config = dict(
    n_layer=25,
    d_model=64,
    n_head=1,
    n_kv_head=1,
    head_dim=64,
    d_mlp=192,
    vocab_size=31805,
    activation='swiglu',
    norm='rmsnorm',
    norm_place='pre',
    norm_eps=1e-05,
    positions='rope',
    rope_base=10000.0,
    rope_fraction=1.0,
    qk_norm=False,
    attn_scale=0.125,
    bias='none',
    tie_embeddings=True,
    parallel_block=False,
    init='normal',
    init_std_qkv=0.0613,
    init_std_o=0.00867,
    init_std_up=0.0613,
    init_std_down=0.005,
    optimizer='soap_variant',
    lr=0.00781,
    lr_mult_qkv=0.7,
    beta1=0.95,
    beta2=0.95,
    lr_head=0.0112,
    grad_clip=1.0,
    warmup_steps=200,
    schedule='wsd',
    decay_fraction=1.0,
    decay_shape='linear',
    final_lr_fraction=0.0,
    batch_tokens=32768,
    seq_len=512,
    doc_mask=False,
    train_tokens=132500000,
    steps=4044,
    dataset='wikipedia_en',
)
Each number is 200 + 20 x the weight over its row's rms, rounded and kept within 0 to 999. Layers, rows and columns count from 0. The size before them is the row's rms in percent of the matrix's.

# v: layer 2 attention value, 64x64, rms 0.14, rows 43-63, columns 0-63
# o: layer 2 attention output (transposed), 64x64, rms 0.136, rows 43-63, columns 0-63
# gate: layer 2 MLP gate, 192x64, rms 0.213, rows 0-20, columns 0-63
# up: layer 2 MLP up, 192x64, rms 0.198, rows 0-20, columns 0-63
# down: layer 2 MLP down (transposed), 192x64, rms 0.172, rows 0-20, columns 0-63
v43,088,179,180,190,200,238,207,186,219,198,240,200,214,202,169,195,173,184,214,189,220,213,214,193,237,207,198,203,194,210,219,184,178,248,202,222,214,227,201,165,193,227,180,181,224,202,196,198,193,196,233,196,203,183,203,226,243,194,183,180,179,226,190,246,199
o43,097,199,218,145,204,184,190,198,173,198,196,177,218,173,215,217,217,185,195,205,162,203,204,210,189,198,181,225,215,229,180,208,236,203,220,207,202,150,205,231,193,203,189,183,188,225,231,208,206,224,171,168,218,223,177,215,168,220,219,192,215,182,215,202,194
v44,117,199,153,189,205,178,204,151,222,206,193,173,177,215,172,213,236,241,192,198,176,178,198,173,189,245,204,170,183,215,226,198,205,203,189,192,189,179,195,239,189,213,225,205,210,220,211,203,178,193,175,194,219,190,188,203,204,203,196,163,209,192,228,200,212
o44,125,193,232,228,178,220,222,230,173,171,181,216,180,178,241,194,210,154,191,188,203,217,198,203,204,181,210,211,216,179,203,174,191,185,210,219,177,217,204,200,214,216,196,206,148,201,184,172,197,214,188,210,179,155,209,156,202,209,215,210,212,207,197,208,177
v45,102,228,203,210,191,217,187,192,234,187,185,163,181,228,180,181,176,186,199,173,199,184,247,191,246,169,220,209,190,177,197,185,175,207,195,192,225,242,216,192,212,167,180,200,212,215,188,215,203,203,215,182,211,199,209,201,200,155,231,206,178,213,222,189,208
o45,103,161,179,180,204,198,181,196,198,201,203,217,197,173,192,200,240,229,203,216,182,199,179,241,174,197,190,181,208,201,217,214,221,205,193,228,179,141,194,219,190,245,208,179,185,183,200,239,197,194,184,176,186,197,173,210,182,203,191,179,193,169,174,196,201
v46,093,218,229,218,205,208,198,228,193,211,166,162,230,208,173,194,217,167,170,197,188,201,188,195,209,174,182,203,217,205,191,185,178,169,198,211,218,269,203,202,211,222,196,199,174,210,207,199,236,188,221,219,233,225,175,208,187,192,194,222,213,212,213,215,218
o46,093,211,178,200,212,199,194,184,252,190,236,222,202,197,198,198,189,240,221,221,248,178,215,201,205,188,212,221,182,200,218,208,214,196,209,219,211,160,181,220,212,192,200,155,216,167,196,197,185,204,195,172,183,204,188,201,216,208,204,216,183,169,156,174,213
v47,101,173,185,186,190,188,203,162,192,169,215,185,223,181,199,187,195,197,177,176,180,196,194,175,184,200,185,193,191,221,171,203,169,199,169,212,203,174,196,232,193,209,213,215,213,217,204,154,202,201,197,206,176,180,219,203,186,178,158,209,242,176,204,222,249
o47,123,225,227,213,222,214,215,237,205,210,198,203,183,212,201,227,220,177,206,206,217,194,194,181,202,234,241,203,195,174,224,197,215,198,221,196,165,201,180,209,214,194,216,204,169,168,229,177,209,223,196,195,246,213,193,203,205,221,230,194,174,224,216,194,151
v48,106,190,223,171,211,220,196,211,213,206,217,200,221,184,224,210,164,191,188,178,196,213,197,212,190,189,173,214,214,225,215,194,205,222,217,192,217,238,228,200,197,234,178,207,223,168,211,178,165,175,199,218,202,201,174,188,215,251,161,201,210,215,227,236,183
o48,108,204,207,180,204,164,213,186,178,210,160,213,171,210,194,200,194,179,196,225,181,205,201,191,234,202,253,189,183,216,177,202,196,198,193,217,203,165,185,219,206,201,191,186,226,222,212,220,231,240,209,221,215,207,204,251,188,185,231,216,201,186,177,169,200
v49,091,186,215,216,194,211,226,247,162,232,188,180,192,227,189,207,193,181,215,239,241,207,225,195,228,196,188,252,208,187,192,186,174,174,200,226,232,192,235,217,190,186,215,184,206,208,218,186,207,217,224,209,197,201,206,210,170,191,193,196,224,181,195,208,210
o49,090,226,160,167,221,208,178,169,257,180,192,211,227,201,181,202,226,197,175,158,199,203,182,201,163,194,201,186,169,220,210,182,220,208,216,187,178,189,187,236,182,201,197,177,193,201,196,194,211,195,166,216,213,205,174,186,211,197,223,177,209,202,207,172,202
v50,103,212,180,183,219,203,219,177,194,190,173,214,184,203,223,244,168,211,211,200,191,231,172,195,194,164,207,241,218,176,208,204,210,181,184,218,186,181,207,222,160,194,191,210,187,170,193,224,193,220,180,201,175,176,229,194,193,189,178,230,220,195,174,171,179
o50,075,165,202,219,185,182,162,223,192,196,216,198,246,205,175,177,221,163,217,193,207,181,206,209,200,213,206,189,190,227,185,207,187,209,186,193,217,218,203,194,241,211,214,231,202,225,226,168,237,192,199,209,202,178,174,201,204,201,204,167,166,230,215,233,191
v51,109,200,190,188,191,185,195,205,236,167,201,175,229,176,200,204,193,226,240,187,187,167,198,175,207,211,187,171,199,207,183,197,210,217,221,175,194,201,199,221,205,206,209,216,218,246,228,235,176,206,198,207,246,209,219,204,172,204,172,198,226,211,232,177,224
o51,105,212,201,194,225,217,221,189,192,205,206,193,134,220,208,191,205,184,199,231,220,204,183,219,186,189,222,208,226,215,214,187,208,171,180,192,232,167,193,189,218,207,207,165,196,162,169,194,228,193,187,183,178,189,214,179,230,171,209,219,202,203,198,240,186
v52,095,187,183,188,243,188,208,165,226,204,226,185,204,182,179,190,189,201,215,198,189,215,192,192,181,214,196,182,193,219,258,182,214,208,194,240,202,190,191,186,189,208,189,221,193,202,248,211,189,205,199,200,207,188,210,202,233,230,191,207,204,238,241,235,231
o52,108,202,198,188,177,222,198,225,181,187,196,212,193,206,244,222,201,176,195,205,211,214,192,159,211,175,240,182,225,243,178,204,172,212,241,199,214,227,188,223,200,233,198,186,205,203,204,160,232,201,185,188,209,218,201,187,205,175,192,213,230,182,180,204,178
v53,086,192,210,178,191,174,186,194,203,206,177,198,170,202,233,193,212,210,213,182,223,225,184,214,199,154,184,203,192,180,202,201,210,201,258,185,227,211,171,190,195,183,203,233,219,189,175,169,202,200,202,218,215,226,194,193,181,244,185,241,213,185,225,189,178
o53,092,202,196,193,224,212,236,203,217,193,213,209,211,213,165,190,165,167,202,223,190,208,197,180,207,191,213,181,197,245,192,215,171,190,157,200,183,199,207,205,214,215,216,175,192,225,215,249,194,193,218,187,205,175,206,198,247,167,213,158,190,210,177,198,202
v54,103,179,226,188,235,203,194,214,175,197,204,208,193,211,205,164,200,190,209,212,189,225,214,197,193,164,175,238,197,209,206,183,181,218,217,191,188,215,210,227,166,229,198,200,207,210,209,166,193,193,210,240,201,181,180,179,214,228,165,247,228,160,196,206,205
o54,096,225,162,215,201,244,208,172,222,205,201,201,228,197,201,216,185,163,193,189,189,181,215,171,212,212,236,191,175,214,189,213,204,168,184,178,222,196,194,205,213,200,202,201,205,193,212,200,247,213,186,229,179,197,197,227,192,202,211,160,200,206,221,162,158
v55,096,165,158,170,223,219,196,209,209,199,153,184,173,199,179,216,214,197,173,208,180,205,186,187,196,202,183,186,231,217,204,208,219,194,214,231,209,217,191,207,211,226,230,188,201,227,204,183,235,220,217,231,192,219,209,207,206,223,178,181,221,242,220,225,203
o55,109,221,240,168,149,205,218,173,172,184,226,192,216,205,194,203,208,177,213,185,220,191,190,182,187,210,211,209,162,210,225,153,161,214,202,210,186,188,217,204,217,190,181,190,199,198,206,197,209,193,179,176,212,179,190,218,242,180,201,192,199,168,169,209,183
v56,108,185,194,208,202,165,224,177,169,201,200,191,209,217,187,186,231,208,180,175,193,213,188,202,185,224,201,177,187,235,229,198,167,200,198,231,196,212,198,236,203,210,194,196,202,215,213,160,244,170,211,205,178,197,217,237,185,192,164,183,191,190,221,243,202
o56,138,215,205,197,174,214,210,219,238,205,189,203,207,194,208,185,182,170,210,199,219,188,212,166,189,214,196,233,224,168,198,197,249,183,229,203,195,196,204,183,190,199,215,187,191,190,212,193,182,239,186,208,251,197,197,190,248,230,209,180,224,198,170,167,194
v57,109,196,218,180,185,180,196,210,184,179,197,229,217,177,183,202,203,228,228,232,210,165,191,208,204,180,207,230,203,187,211,199,204,228,204,183,211,199,183,182,213,220,230,206,196,191,169,239,180,211,206,244,247,235,192,215,173,190,207,224,191,202,197,163,176
o57,116,206,187,206,236,193,193,179,230,221,201,188,182,207,203,190,185,168,191,186,221,204,173,207,220,207,174,172,196,202,179,195,224,166,180,174,240,194,208,208,204,195,168,175,213,203,215,197,195,169,215,132,193,212,210,197,215,208,200,215,168,226,197,233,219
v58,101,225,168,240,186,178,189,180,225,179,199,215,183,213,222,207,187,196,213,179,223,227,202,189,202,198,195,193,182,197,219,186,194,207,188,193,176,139,176,243,175,187,188,213,171,202,236,205,216,178,206,208,202,198,219,187,204,222,192,248,201,192,219,175,216
o58,099,205,218,206,221,230,202,219,202,196,203,200,204,196,184,181,218,208,203,225,186,194,189,192,185,205,189,190,203,192,150,224,205,184,216,154,209,249,187,161,212,200,236,196,185,181,175,211,225,169,178,179,188,157,182,185,197,165,184,186,202,204,188,214,169
v59,095,212,215,222,172,147,165,210,164,193,232,195,229,195,205,191,214,192,177,209,247,189,212,206,209,240,198,190,175,243,182,206,194,203,199,166,200,190,205,201,190,200,209,201,174,191,188,202,204,187,219,202,180,200,192,191,184,221,229,233,166,196,172,195,183
o59,075,227,228,229,229,214,212,206,253,214,160,217,193,215,183,192,192,225,216,175,176,243,178,211,189,181,196,209,233,181,195,212,207,180,207,222,197,212,161,191,213,175,196,222,201,190,224,216,181,165,217,191,218,215,204,208,176,206,174,200,220,195,193,180,211
v60,092,189,182,142,204,192,227,160,199,180,229,170,182,246,194,191,194,203,244,191,214,204,193,206,206,196,238,193,190,187,216,210,221,181,175,201,219,196,194,202,196,179,197,199,188,230,198,207,197,187,197,184,205,221,183,225,204,171,229,210,172,200,192,162,170
o60,117,192,228,227,196,186,182,210,194,196,207,233,217,146,213,210,207,178,150,192,188,199,201,217,211,174,193,203,218,197,202,202,192,226,203,175,191,167,193,194,218,242,203,222,185,191,205,216,199,215,210,172,226,192,230,190,199,202,199,175,217,217,204,263,207
v61,092,213,216,173,188,172,181,206,226,192,189,185,242,163,193,216,171,232,205,223,213,212,165,204,167,218,149,220,217,204,208,201,194,191,210,204,180,199,244,223,180,222,187,225,186,210,193,234,189,218,175,208,191,166,207,195,182,180,195,210,208,204,200,196,188
o61,082,211,195,207,193,199,191,197,183,200,176,222,189,238,205,212,223,205,216,198,174,166,194,192,185,205,262,183,184,224,167,200,225,209,154,205,236,224,194,174,217,205,184,179,224,205,214,159,224,190,208,208,217,222,212,196,216,223,206,186,174,205,195,204,226
v62,096,209,230,215,193,137,191,225,224,189,215,244,220,191,205,205,199,207,202,219,229,202,241,216,199,216,193,193,195,205,189,180,202,181,205,152,189,150,212,211,212,167,210,173,179,209,200,211,193,187,193,170,201,199,199,213,195,178,199,191,186,242,207,196,203
o62,095,226,212,208,198,242,217,187,205,218,229,185,186,211,206,171,186,220,166,186,192,194,172,206,201,207,209,173,206,187,194,218,208,208,199,212,219,238,165,162,168,212,183,209,196,195,196,221,206,156,177,220,199,228,228,162,173,218,203,224,209,182,201,171,196
v63,106,201,205,166,175,250,203,210,243,174,187,149,195,211,202,174,179,189,213,209,196,209,191,165,200,214,195,170,178,196,206,202,195,191,198,233,231,211,196,184,219,182,186,220,222,246,224,193,206,174,169,180,195,201,228,189,200,176,199,211,202,201,206,211,206
o63,106,189,200,186,216,149,201,186,165,192,219,222,190,186,216,181,210,212,186,181,215,188,205,233,199,158,242,197,234,200,210,191,207,203,198,191,176,200,210,185,203,229,210,163,213,179,178,231,228,217,213,186,240,189,200,218,242,215,195,195,206,221,177,209,194
gate0,103,219,206,195,205,173,179,215,205,211,183,208,155,208,202,193,222,192,188,225,217,228,219,189,197,223,215,190,184,194,181,196,219,160,147,165,203,215,211,173,183,213,238,198,213,198,167,178,201,180,224,226,211,164,212,194,203,216,237,202,184,219,215,212,199
up0,108,182,202,240,191,205,219,209,184,202,209,214,246,192,182,227,172,165,214,198,197,200,207,209,195,190,205,206,202,184,221,224,212,249,231,232,214,176,203,200,200,196,169,228,182,160,205,193,214,197,212,171,176,228,166,196,218,196,161,172,197,204,198,205,197
down0,106,222,209,215,187,182,192,185,231,219,205,201,142,212,195,188,222,174,190,216,232,195,174,195,210,216,208,188,193,182,156,213,223,206,187,216,194,224,232,184,163,210,203,169,207,216,163,219,203,184,158,186,170,200,201,211,215,201,193,192,192,179,221,210,177
gate1,110,228,212,224,203,196,206,182,195,215,226,203,195,206,194,191,196,202,203,222,220,175,184,185,228,178,175,172,202,219,213,205,195,182,246,245,203,159,228,217,228,208,232,188,210,225,245,228,205,211,192,187,185,188,221,203,207,207,204,215,175,191,213,155,190
up1,093,181,180,214,227,197,218,188,176,198,209,228,183,212,199,180,206,170,254,204,227,213,213,190,191,219,175,188,201,238,221,234,202,214,190,199,185,196,213,222,203,192,213,216,215,220,227,217,212,165,251,214,178,235,228,204,218,190,193,201,209,180,230,198,202
down1,090,207,207,195,196,192,210,214,225,190,178,234,195,199,197,196,189,213,209,192,178,210,202,180,211,180,272,237,194,181,178,199,219,179,229,210,226,192,196,158,220,206,202,201,199,168,185,230,203,163,231,219,194,193,232,219,183,189,227,203,206,211,189,205,172
gate2,084,213,177,195,164,190,183,193,194,191,189,228,189,180,191,177,186,233,159,233,200,235,204,206,184,219,185,182,215,171,201,183,208,215,178,210,180,210,226,203,215,205,225,213,168,202,152,189,193,183,217,204,169,189,187,217,232,185,204,195,225,187,221,231,170
up2,100,199,172,185,201,182,207,187,219,220,203,190,222,195,213,203,201,190,208,171,183,161,204,190,183,186,236,195,209,219,185,179,186,191,183,209,176,167,204,192,155,219,160,145,207,201,226,212,210,206,194,190,196,214,192,216,193,182,164,223,177,233,187,177,169
down2,102,189,201,205,211,209,183,178,232,206,164,238,191,203,166,214,208,228,188,202,205,201,201,189,176,216,180,203,219,181,225,204,186,195,151,201,158,197,208,222,189,173,187,216,159,219,191,178,186,219,192,235,172,207,229,199,207,215,177,186,160,194,197,209,217
gate3,107,189,200,215,200,213,234,196,156,192,191,170,178,176,213,221,202,186,195,168,205,192,201,193,172,174,209,200,175,225,208,204,166,245,208,205,203,197,208,207,207,207,202,202,231,230,205,213,248,183,179,220,200,221,171,196,214,223,192,179,202,168,177,155,195
up3,101,206,198,219,193,221,217,179,210,203,219,191,187,202,232,212,157,200,198,226,193,201,181,206,194,167,230,195,155,186,248,195,193,216,170,220,197,180,191,220,198,212,219,210,207,237,231,217,181,171,156,235,203,215,193,219,178,213,212,217,206,196,196,180,215
down3,102,211,204,162,193,192,198,222,155,210,203,242,189,213,205,180,200,188,175,200,242,205,193,194,164,219,226,197,205,183,230,186,218,210,216,188,253,211,213,205,202,217,196,179,217,214,226,169,177,218,197,186,211,189,190,234,215,180,189,221,185,170,218,183,205
gate4,090,212,171,219,213,225,210,182,179,225,186,219,198,174,172,212,166,198,194,225,178,171,211,200,180,183,189,228,179,191,204,207,202,198,213,225,207,165,199,200,211,198,220,174,198,215,206,193,227,193,165,223,181,224,221,216,210,214,189,249,218,237,185,228,232
up4,094,172,212,205,199,186,226,242,211,196,182,199,231,191,228,183,220,169,218,215,206,224,230,203,222,196,213,217,204,164,214,214,185,206,201,218,213,206,206,180,170,210,185,192,178,191,153,204,191,211,217,204,202,142,192,196,169,203,236,172,210,188,211,189,175
down4,096,164,222,231,174,179,212,189,206,205,173,191,217,209,168,204,220,221,192,221,239,200,206,164,182,178,196,207,213,214,211,187,210,196,207,203,175,215,224,198,214,188,225,169,198,204,201,162,199,221,201,215,181,195,204,186,241,230,201,193,166,236,186,164,177
gate5,096,207,212,219,199,162,211,183,199,206,181,197,179,180,213,179,231,188,242,179,204,207,220,235,181,197,203,189,178,224,221,201,171,177,193,161,180,185,185,226,221,206,215,181,212,239,203,160,197,230,191,225,190,220,181,225,185,212,199,182,195,199,223,165,206
up5,080,217,227,200,211,181,189,216,214,192,244,176,202,175,212,203,208,218,164,225,182,197,198,207,197,166,217,199,187,197,196,185,201,173,215,199,181,223,158,221,209,165,190,197,198,197,187,161,214,235,184,193,223,159,202,200,167,221,209,215,174,225,181,229,190
down5,076,194,213,219,189,195,206,226,210,172,204,182,212,215,208,216,222,223,200,247,179,218,198,200,172,197,202,188,194,218,226,168,227,185,207,182,236,197,166,227,183,199,227,169,178,182,210,187,203,201,227,171,189,222,223,163,180,196,227,213,195,247,191,195,198
gate6,102,229,189,208,199,217,243,222,187,192,198,199,151,191,219,177,225,201,196,168,209,211,203,191,203,201,191,207,218,175,242,228,189,183,175,175,171,198,221,176,195,177,211,172,207,193,177,228,231,222,176,221,193,177,194,196,204,178,184,197,189,228,160,204,210
up6,091,226,182,194,201,239,217,173,198,203,226,210,212,228,216,168,198,216,175,194,223,214,211,239,207,199,230,158,210,188,246,195,178,228,212,194,189,228,206,203,184,207,229,212,187,205,197,211,199,167,207,191,217,168,184,227,176,201,206,212,203,195,234,186,231
down6,092,185,242,173,191,228,172,191,190,206,194,175,165,181,193,186,158,201,193,212,229,201,174,208,233,230,199,196,216,203,183,217,213,229,194,187,212,198,217,207,214,177,204,182,172,200,206,174,220,165,180,208,241,224,185,206,201,232,193,189,200,243,208,194,196
gate7,085,223,198,224,203,205,205,198,212,197,194,232,175,222,189,191,200,203,217,224,192,229,169,188,202,195,181,209,167,206,201,215,223,175,231,200,159,215,210,208,197,218,260,176,177,177,184,202,182,228,214,207,192,198,171,165,200,200,211,171,211,195,231,184,164
up7,100,185,199,213,217,162,207,160,222,180,233,218,198,240,210,183,183,206,201,227,182,194,223,192,212,189,222,246,178,204,189,212,210,198,235,203,218,202,151,231,234,211,214,203,202,210,206,193,218,217,209,183,201,212,210,187,202,235,212,199,213,217,226,165,202
down7,092,178,223,179,163,168,214,194,211,191,207,194,178,204,244,209,192,196,224,208,171,197,203,246,193,185,239,217,232,210,198,177,207,246,210,205,232,204,170,187,207,208,190,203,222,194,229,201,238,191,210,168,225,212,202,188,195,193,192,189,214,182,183,182,185
gate8,092,140,207,194,194,228,221,198,201,189,189,176,191,209,217,171,193,197,184,219,166,205,207,187,204,198,184,204,170,215,167,174,203,191,219,202,206,217,176,201,203,220,199,191,218,236,184,207,223,181,212,201,169,198,212,169,192,258,213,178,195,170,185,168,190
up8,088,201,204,232,195,175,199,200,231,224,205,212,183,197,180,206,211,208,195,197,209,199,211,201,205,161,229,184,173,147,239,192,213,229,224,211,188,158,204,190,228,199,212,211,184,196,187,215,197,186,196,204,231,185,205,220,194,179,238,190,173,233,176,168,223
down8,082,223,178,207,171,191,210,206,210,162,190,195,177,202,201,187,178,191,214,214,186,176,191,205,187,192,209,169,194,183,199,183,196,195,236,188,233,172,211,209,193,172,190,192,211,178,211,224,201,203,227,172,221,201,183,200,197,171,214,176,236,224,172,132,180
gate9,110,205,218,163,184,188,180,230,198,182,223,199,183,224,166,195,205,185,186,248,185,196,164,229,202,167,199,192,201,199,164,192,196,193,214,209,211,232,201,218,225,216,188,183,231,210,201,188,215,199,199,195,171,155,192,227,216,233,214,179,175,217,201,210,183
up9,098,178,206,217,177,218,210,209,221,184,216,222,221,183,219,208,187,156,201,213,168,199,200,176,169,238,214,208,208,230,212,194,152,225,206,195,155,201,190,200,186,196,194,207,211,233,201,184,233,228,202,201,189,218,187,208,163,190,208,180,188,229,201,183,170
down9,105,153,202,210,180,197,212,212,204,192,199,209,189,192,175,186,232,212,179,204,179,187,215,218,201,212,248,195,194,209,174,229,239,211,241,227,171,236,201,213,200,205,196,185,186,201,164,214,214,211,194,190,221,204,190,224,196,232,210,213,156,208,222,172,205
gate10,087,200,225,186,190,206,179,197,209,213,221,202,211,223,192,188,241,172,184,204,191,208,197,189,208,172,193,239,185,215,189,218,199,195,206,164,178,191,206,171,210,211,184,228,210,213,194,218,191,224,180,195,182,152,230,153,211,233,200,223,158,198,181,200,227
up10,095,181,231,232,199,187,214,203,177,174,179,182,186,218,232,225,210,225,194,188,176,195,231,201,215,213,164,225,200,194,212,227,184,198,207,171,191,204,156,199,197,223,202,175,216,198,193,188,182,187,217,203,169,231,237,234,177,194,182,157,199,212,211,204,196
down10,092,172,160,211,191,188,218,181,226,176,193,225,205,214,222,186,179,204,185,194,209,189,187,191,195,221,171,223,229,191,229,177,242,221,206,213,183,229,224,211,180,222,171,219,197,196,187,161,195,199,206,164,182,207,178,230,204,187,186,174,207,193,236,184,186
gate11,104,214,215,237,202,220,212,201,176,196,190,172,205,236,166,192,207,209,227,256,194,218,207,162,207,215,187,229,212,197,204,228,232,184,174,225,202,217,207,184,193,183,207,223,181,201,180,219,165,183,211,215,174,186,195,179,217,194,189,207,222,189,191,235,181
up11,094,162,210,231,197,190,197,226,206,216,223,205,190,200,206,207,224,207,216,160,184,169,177,224,192,233,217,193,207,214,178,208,176,212,224,233,202,211,180,180,214,185,223,201,233,197,194,222,228,243,193,179,194,245,186,201,189,213,235,187,181,199,212,177,209
down11,097,169,184,228,166,221,199,185,192,202,201,205,167,225,189,157,181,254,241,181,206,204,189,220,208,205,234,208,182,195,213,204,191,186,186,199,174,222,187,199,201,202,186,227,203,192,175,213,215,202,181,183,159,211,224,196,197,223,168,209,213,175,182,180,187
gate12,102,178,183,176,201,189,192,168,229,205,198,211,222,173,198,201,214,222,204,184,199,181,216,167,222,188,167,221,208,216,198,173,198,211,192,196,185,183,157,240,216,167,219,202,203,182,207,202,174,265,196,199,212,194,180,167,183,201,209,190,190,214,233,214,193
up12,090,218,219,213,233,247,158,181,194,195,196,232,222,198,202,175,156,210,187,188,168,198,175,222,194,232,208,187,195,209,207,209,209,207,203,174,191,187,221,201,202,201,206,200,189,197,167,204,200,196,201,191,175,197,213,204,203,219,266,189,193,163,212,225,216
down12,103,193,200,204,174,203,200,239,184,196,193,176,142,198,173,216,240,164,204,203,211,204,178,214,188,211,224,189,211,179,220,212,198,218,213,215,197,188,202,203,179,244,232,177,176,192,219,201,204,179,228,211,233,221,174,212,211,188,177,204,226,213,197,212,168
gate13,096,204,211,207,207,199,217,186,209,174,178,214,241,235,183,207,183,163,178,188,186,208,188,182,190,212,207,228,152,184,186,211,217,222,223,199,199,236,191,176,187,205,192,230,172,165,204,183,210,185,192,216,232,213,169,197,177,231,185,183,204,219,224,187,226
up13,105,207,220,205,206,218,210,228,216,199,161,201,232,182,212,220,245,184,182,210,222,217,184,195,181,176,207,185,202,211,240,189,224,218,223,198,173,186,157,185,190,237,167,229,209,179,211,180,195,204,190,227,196,194,169,198,193,200,185,191,180,198,244,188,201
down13,098,227,253,168,224,178,225,244,199,165,169,179,196,200,177,170,205,190,200,167,212,199,187,201,183,180,212,212,184,200,246,207,197,198,213,193,219,189,192,211,226,221,192,219,187,194,185,230,189,178,189,225,210,228,217,188,195,237,187,197,211,201,200,184,195
gate14,115,182,193,233,180,205,237,186,210,189,176,213,199,213,227,205,191,216,186,170,203,194,154,169,198,247,213,213,167,214,210,191,198,203,185,142,201,221,192,196,198,213,191,249,189,182,218,193,200,199,195,212,204,218,239,219,206,189,182,221,184,209,206,221,203
up14,094,190,245,203,209,232,211,231,208,178,202,183,200,186,189,198,170,202,256,202,204,238,215,205,185,202,204,170,211,226,210,205,222,224,166,219,157,201,204,208,238,185,179,203,201,207,165,221,228,209,172,190,187,187,213,223,182,195,220,215,192,196,192,201,193
down14,108,172,207,193,212,202,207,216,220,217,203,186,201,204,176,185,218,250,197,194,205,232,201,209,212,193,225,222,176,228,190,201,179,169,180,195,214,188,196,217,228,205,213,272,194,218,195,214,217,189,164,188,194,177,242,199,182,209,187,211,212,210,201,236,209
gate15,100,213,182,227,171,216,194,199,201,173,181,207,190,159,195,167,220,191,175,222,202,194,232,187,217,208,187,205,213,170,160,186,204,169,181,217,192,198,170,187,207,187,198,219,225,212,190,221,164,192,170,202,179,180,218,213,179,157,210,186,199,224,230,180,189
up15,090,175,237,200,224,204,195,167,174,181,193,203,197,170,217,199,199,169,229,164,185,201,225,207,207,216,209,182,203,175,195,199,234,197,218,237,228,201,203,213,225,211,228,170,186,192,232,178,194,243,206,219,182,212,238,199,221,199,208,219,222,179,213,195,208
down15,110,191,244,224,185,193,230,238,196,219,217,182,173,173,236,184,219,182,196,217,181,187,173,200,221,184,218,199,206,196,212,203,197,183,199,206,175,182,216,207,219,223,205,220,171,206,249,214,212,210,187,243,221,195,192,199,218,217,208,226,239,197,199,228,210
gate16,088,211,197,194,183,156,187,164,194,225,160,204,232,217,231,177,185,175,200,206,195,187,220,166,195,202,225,211,186,191,222,178,185,236,210,220,205,220,175,224,218,182,230,198,187,209,184,187,183,226,223,222,222,180,236,196,198,193,216,194,194,190,220,171,182
up16,110,191,176,203,190,182,219,187,212,197,168,146,188,172,197,202,187,205,197,180,219,190,195,224,215,188,217,200,229,179,218,237,164,186,189,226,182,198,196,188,205,189,162,230,178,210,199,250,178,205,171,158,198,205,202,206,184,219,194,164,195,198,202,187,203
down16,103,204,164,211,231,206,221,181,196,170,204,193,216,188,197,215,218,271,217,189,214,196,215,205,222,205,203,174,204,201,239,204,185,178,203,214,173,180,182,219,188,186,199,185,191,180,209,225,200,232,166,218,191,196,228,207,205,179,173,194,190,203,180,188,243
gate17,103,236,148,214,204,215,240,165,173,156,174,219,181,193,212,197,201,203,175,183,188,180,189,208,215,168,184,219,202,205,200,222,177,194,195,205,201,219,200,187,171,195,183,193,245,178,236,193,176,190,213,198,190,190,215,194,193,194,204,189,201,180,244,202,201
up17,094,191,198,215,252,192,196,161,174,170,183,203,210,202,212,218,215,201,193,189,204,197,237,211,230,203,211,209,197,197,206,207,212,185,204,226,210,214,241,169,164,179,198,218,206,208,239,164,205,171,204,202,210,205,216,165,170,206,241,192,189,208,201,193,233
down17,099,210,241,186,219,162,222,217,175,211,203,188,161,189,226,195,231,208,196,174,201,240,183,222,231,194,186,171,209,196,200,198,223,228,209,185,253,173,193,180,232,217,179,202,188,205,192,210,210,207,214,190,221,218,214,226,218,189,201,202,213,218,204,212,171
gate18,082,188,190,177,207,185,201,172,210,245,189,217,182,198,174,192,170,154,205,204,187,228,209,204,197,186,236,200,185,214,208,148,200,203,202,202,161,211,192,201,207,200,227,185,177,213,206,213,215,219,224,212,215,195,175,206,184,214,220,195,185,175,226,159,237
up18,082,169,186,206,192,201,192,172,215,223,212,208,199,209,211,221,184,153,179,198,211,220,183,188,241,197,228,186,181,221,181,160,235,234,221,205,186,220,203,258,198,193,212,210,203,231,204,200,203,201,205,205,194,218,186,208,191,217,219,164,172,181,203,192,224
down18,076,237,198,192,232,181,215,196,175,198,232,194,187,226,221,199,181,200,184,212,166,219,207,200,238,223,232,188,221,203,197,189,190,232,207,215,230,187,213,156,223,228,200,188,212,216,194,240,194,226,199,195,206,216,196,200,157,208,204,185,191,172,193,237,197
gate19,101,222,193,196,204,213,210,209,197,231,202,189,207,192,209,166,216,167,209,199,212,203,200,209,221,236,210,156,207,244,217,183,209,219,182,218,200,203,250,201,154,217,179,196,206,169,223,213,229,193,190,231,173,190,217,201,181,181,209,205,180,216,237,192,183
up19,112,173,189,185,205,202,193,183,207,172,210,218,182,181,191,222,183,229,185,214,158,188,182,198,172,180,190,245,191,186,168,188,186,185,210,174,220,230,160,210,229,166,226,201,213,214,166,219,175,199,197,190,224,215,185,186,217,202,194,198,226,209,167,212,196
down19,093,180,210,201,191,195,205,211,212,241,178,217,216,210,167,189,190,214,167,203,226,182,208,177,184,192,198,195,190,179,224,194,226,183,205,185,189,210,233,221,213,165,173,221,171,214,214,184,166,202,194,213,172,197,216,224,247,197,190,188,183,224,199,148,193
gate20,094,174,207,234,222,223,189,191,212,185,195,217,216,199,207,183,198,173,208,186,222,213,208,188,202,179,180,207,218,207,211,221,209,233,206,199,199,220,179,210,191,214,213,168,242,199,162,191,222,152,215,203,215,220,206,173,193,262,205,195,174,198,186,164,187
up20,094,199,180,222,214,190,192,195,227,163,230,203,211,154,211,181,194,210,204,185,214,221,176,156,186,198,160,205,201,211,192,226,198,221,204,198,177,203,175,213,210,245,187,170,230,225,192,192,224,159,177,196,230,204,207,195,187,226,203,187,182,202,194,175,195
down20,102,232,236,168,213,180,199,232,214,182,214,192,148,213,209,221,208,200,185,216,190,190,202,210,211,184,217,186,220,177,238,194,207,215,192,173,218,176,161,178,192,221,215,181,205,204,213,233,160,205,225,195,217,205,198,199,181,159,218,199,226,189,196,195,213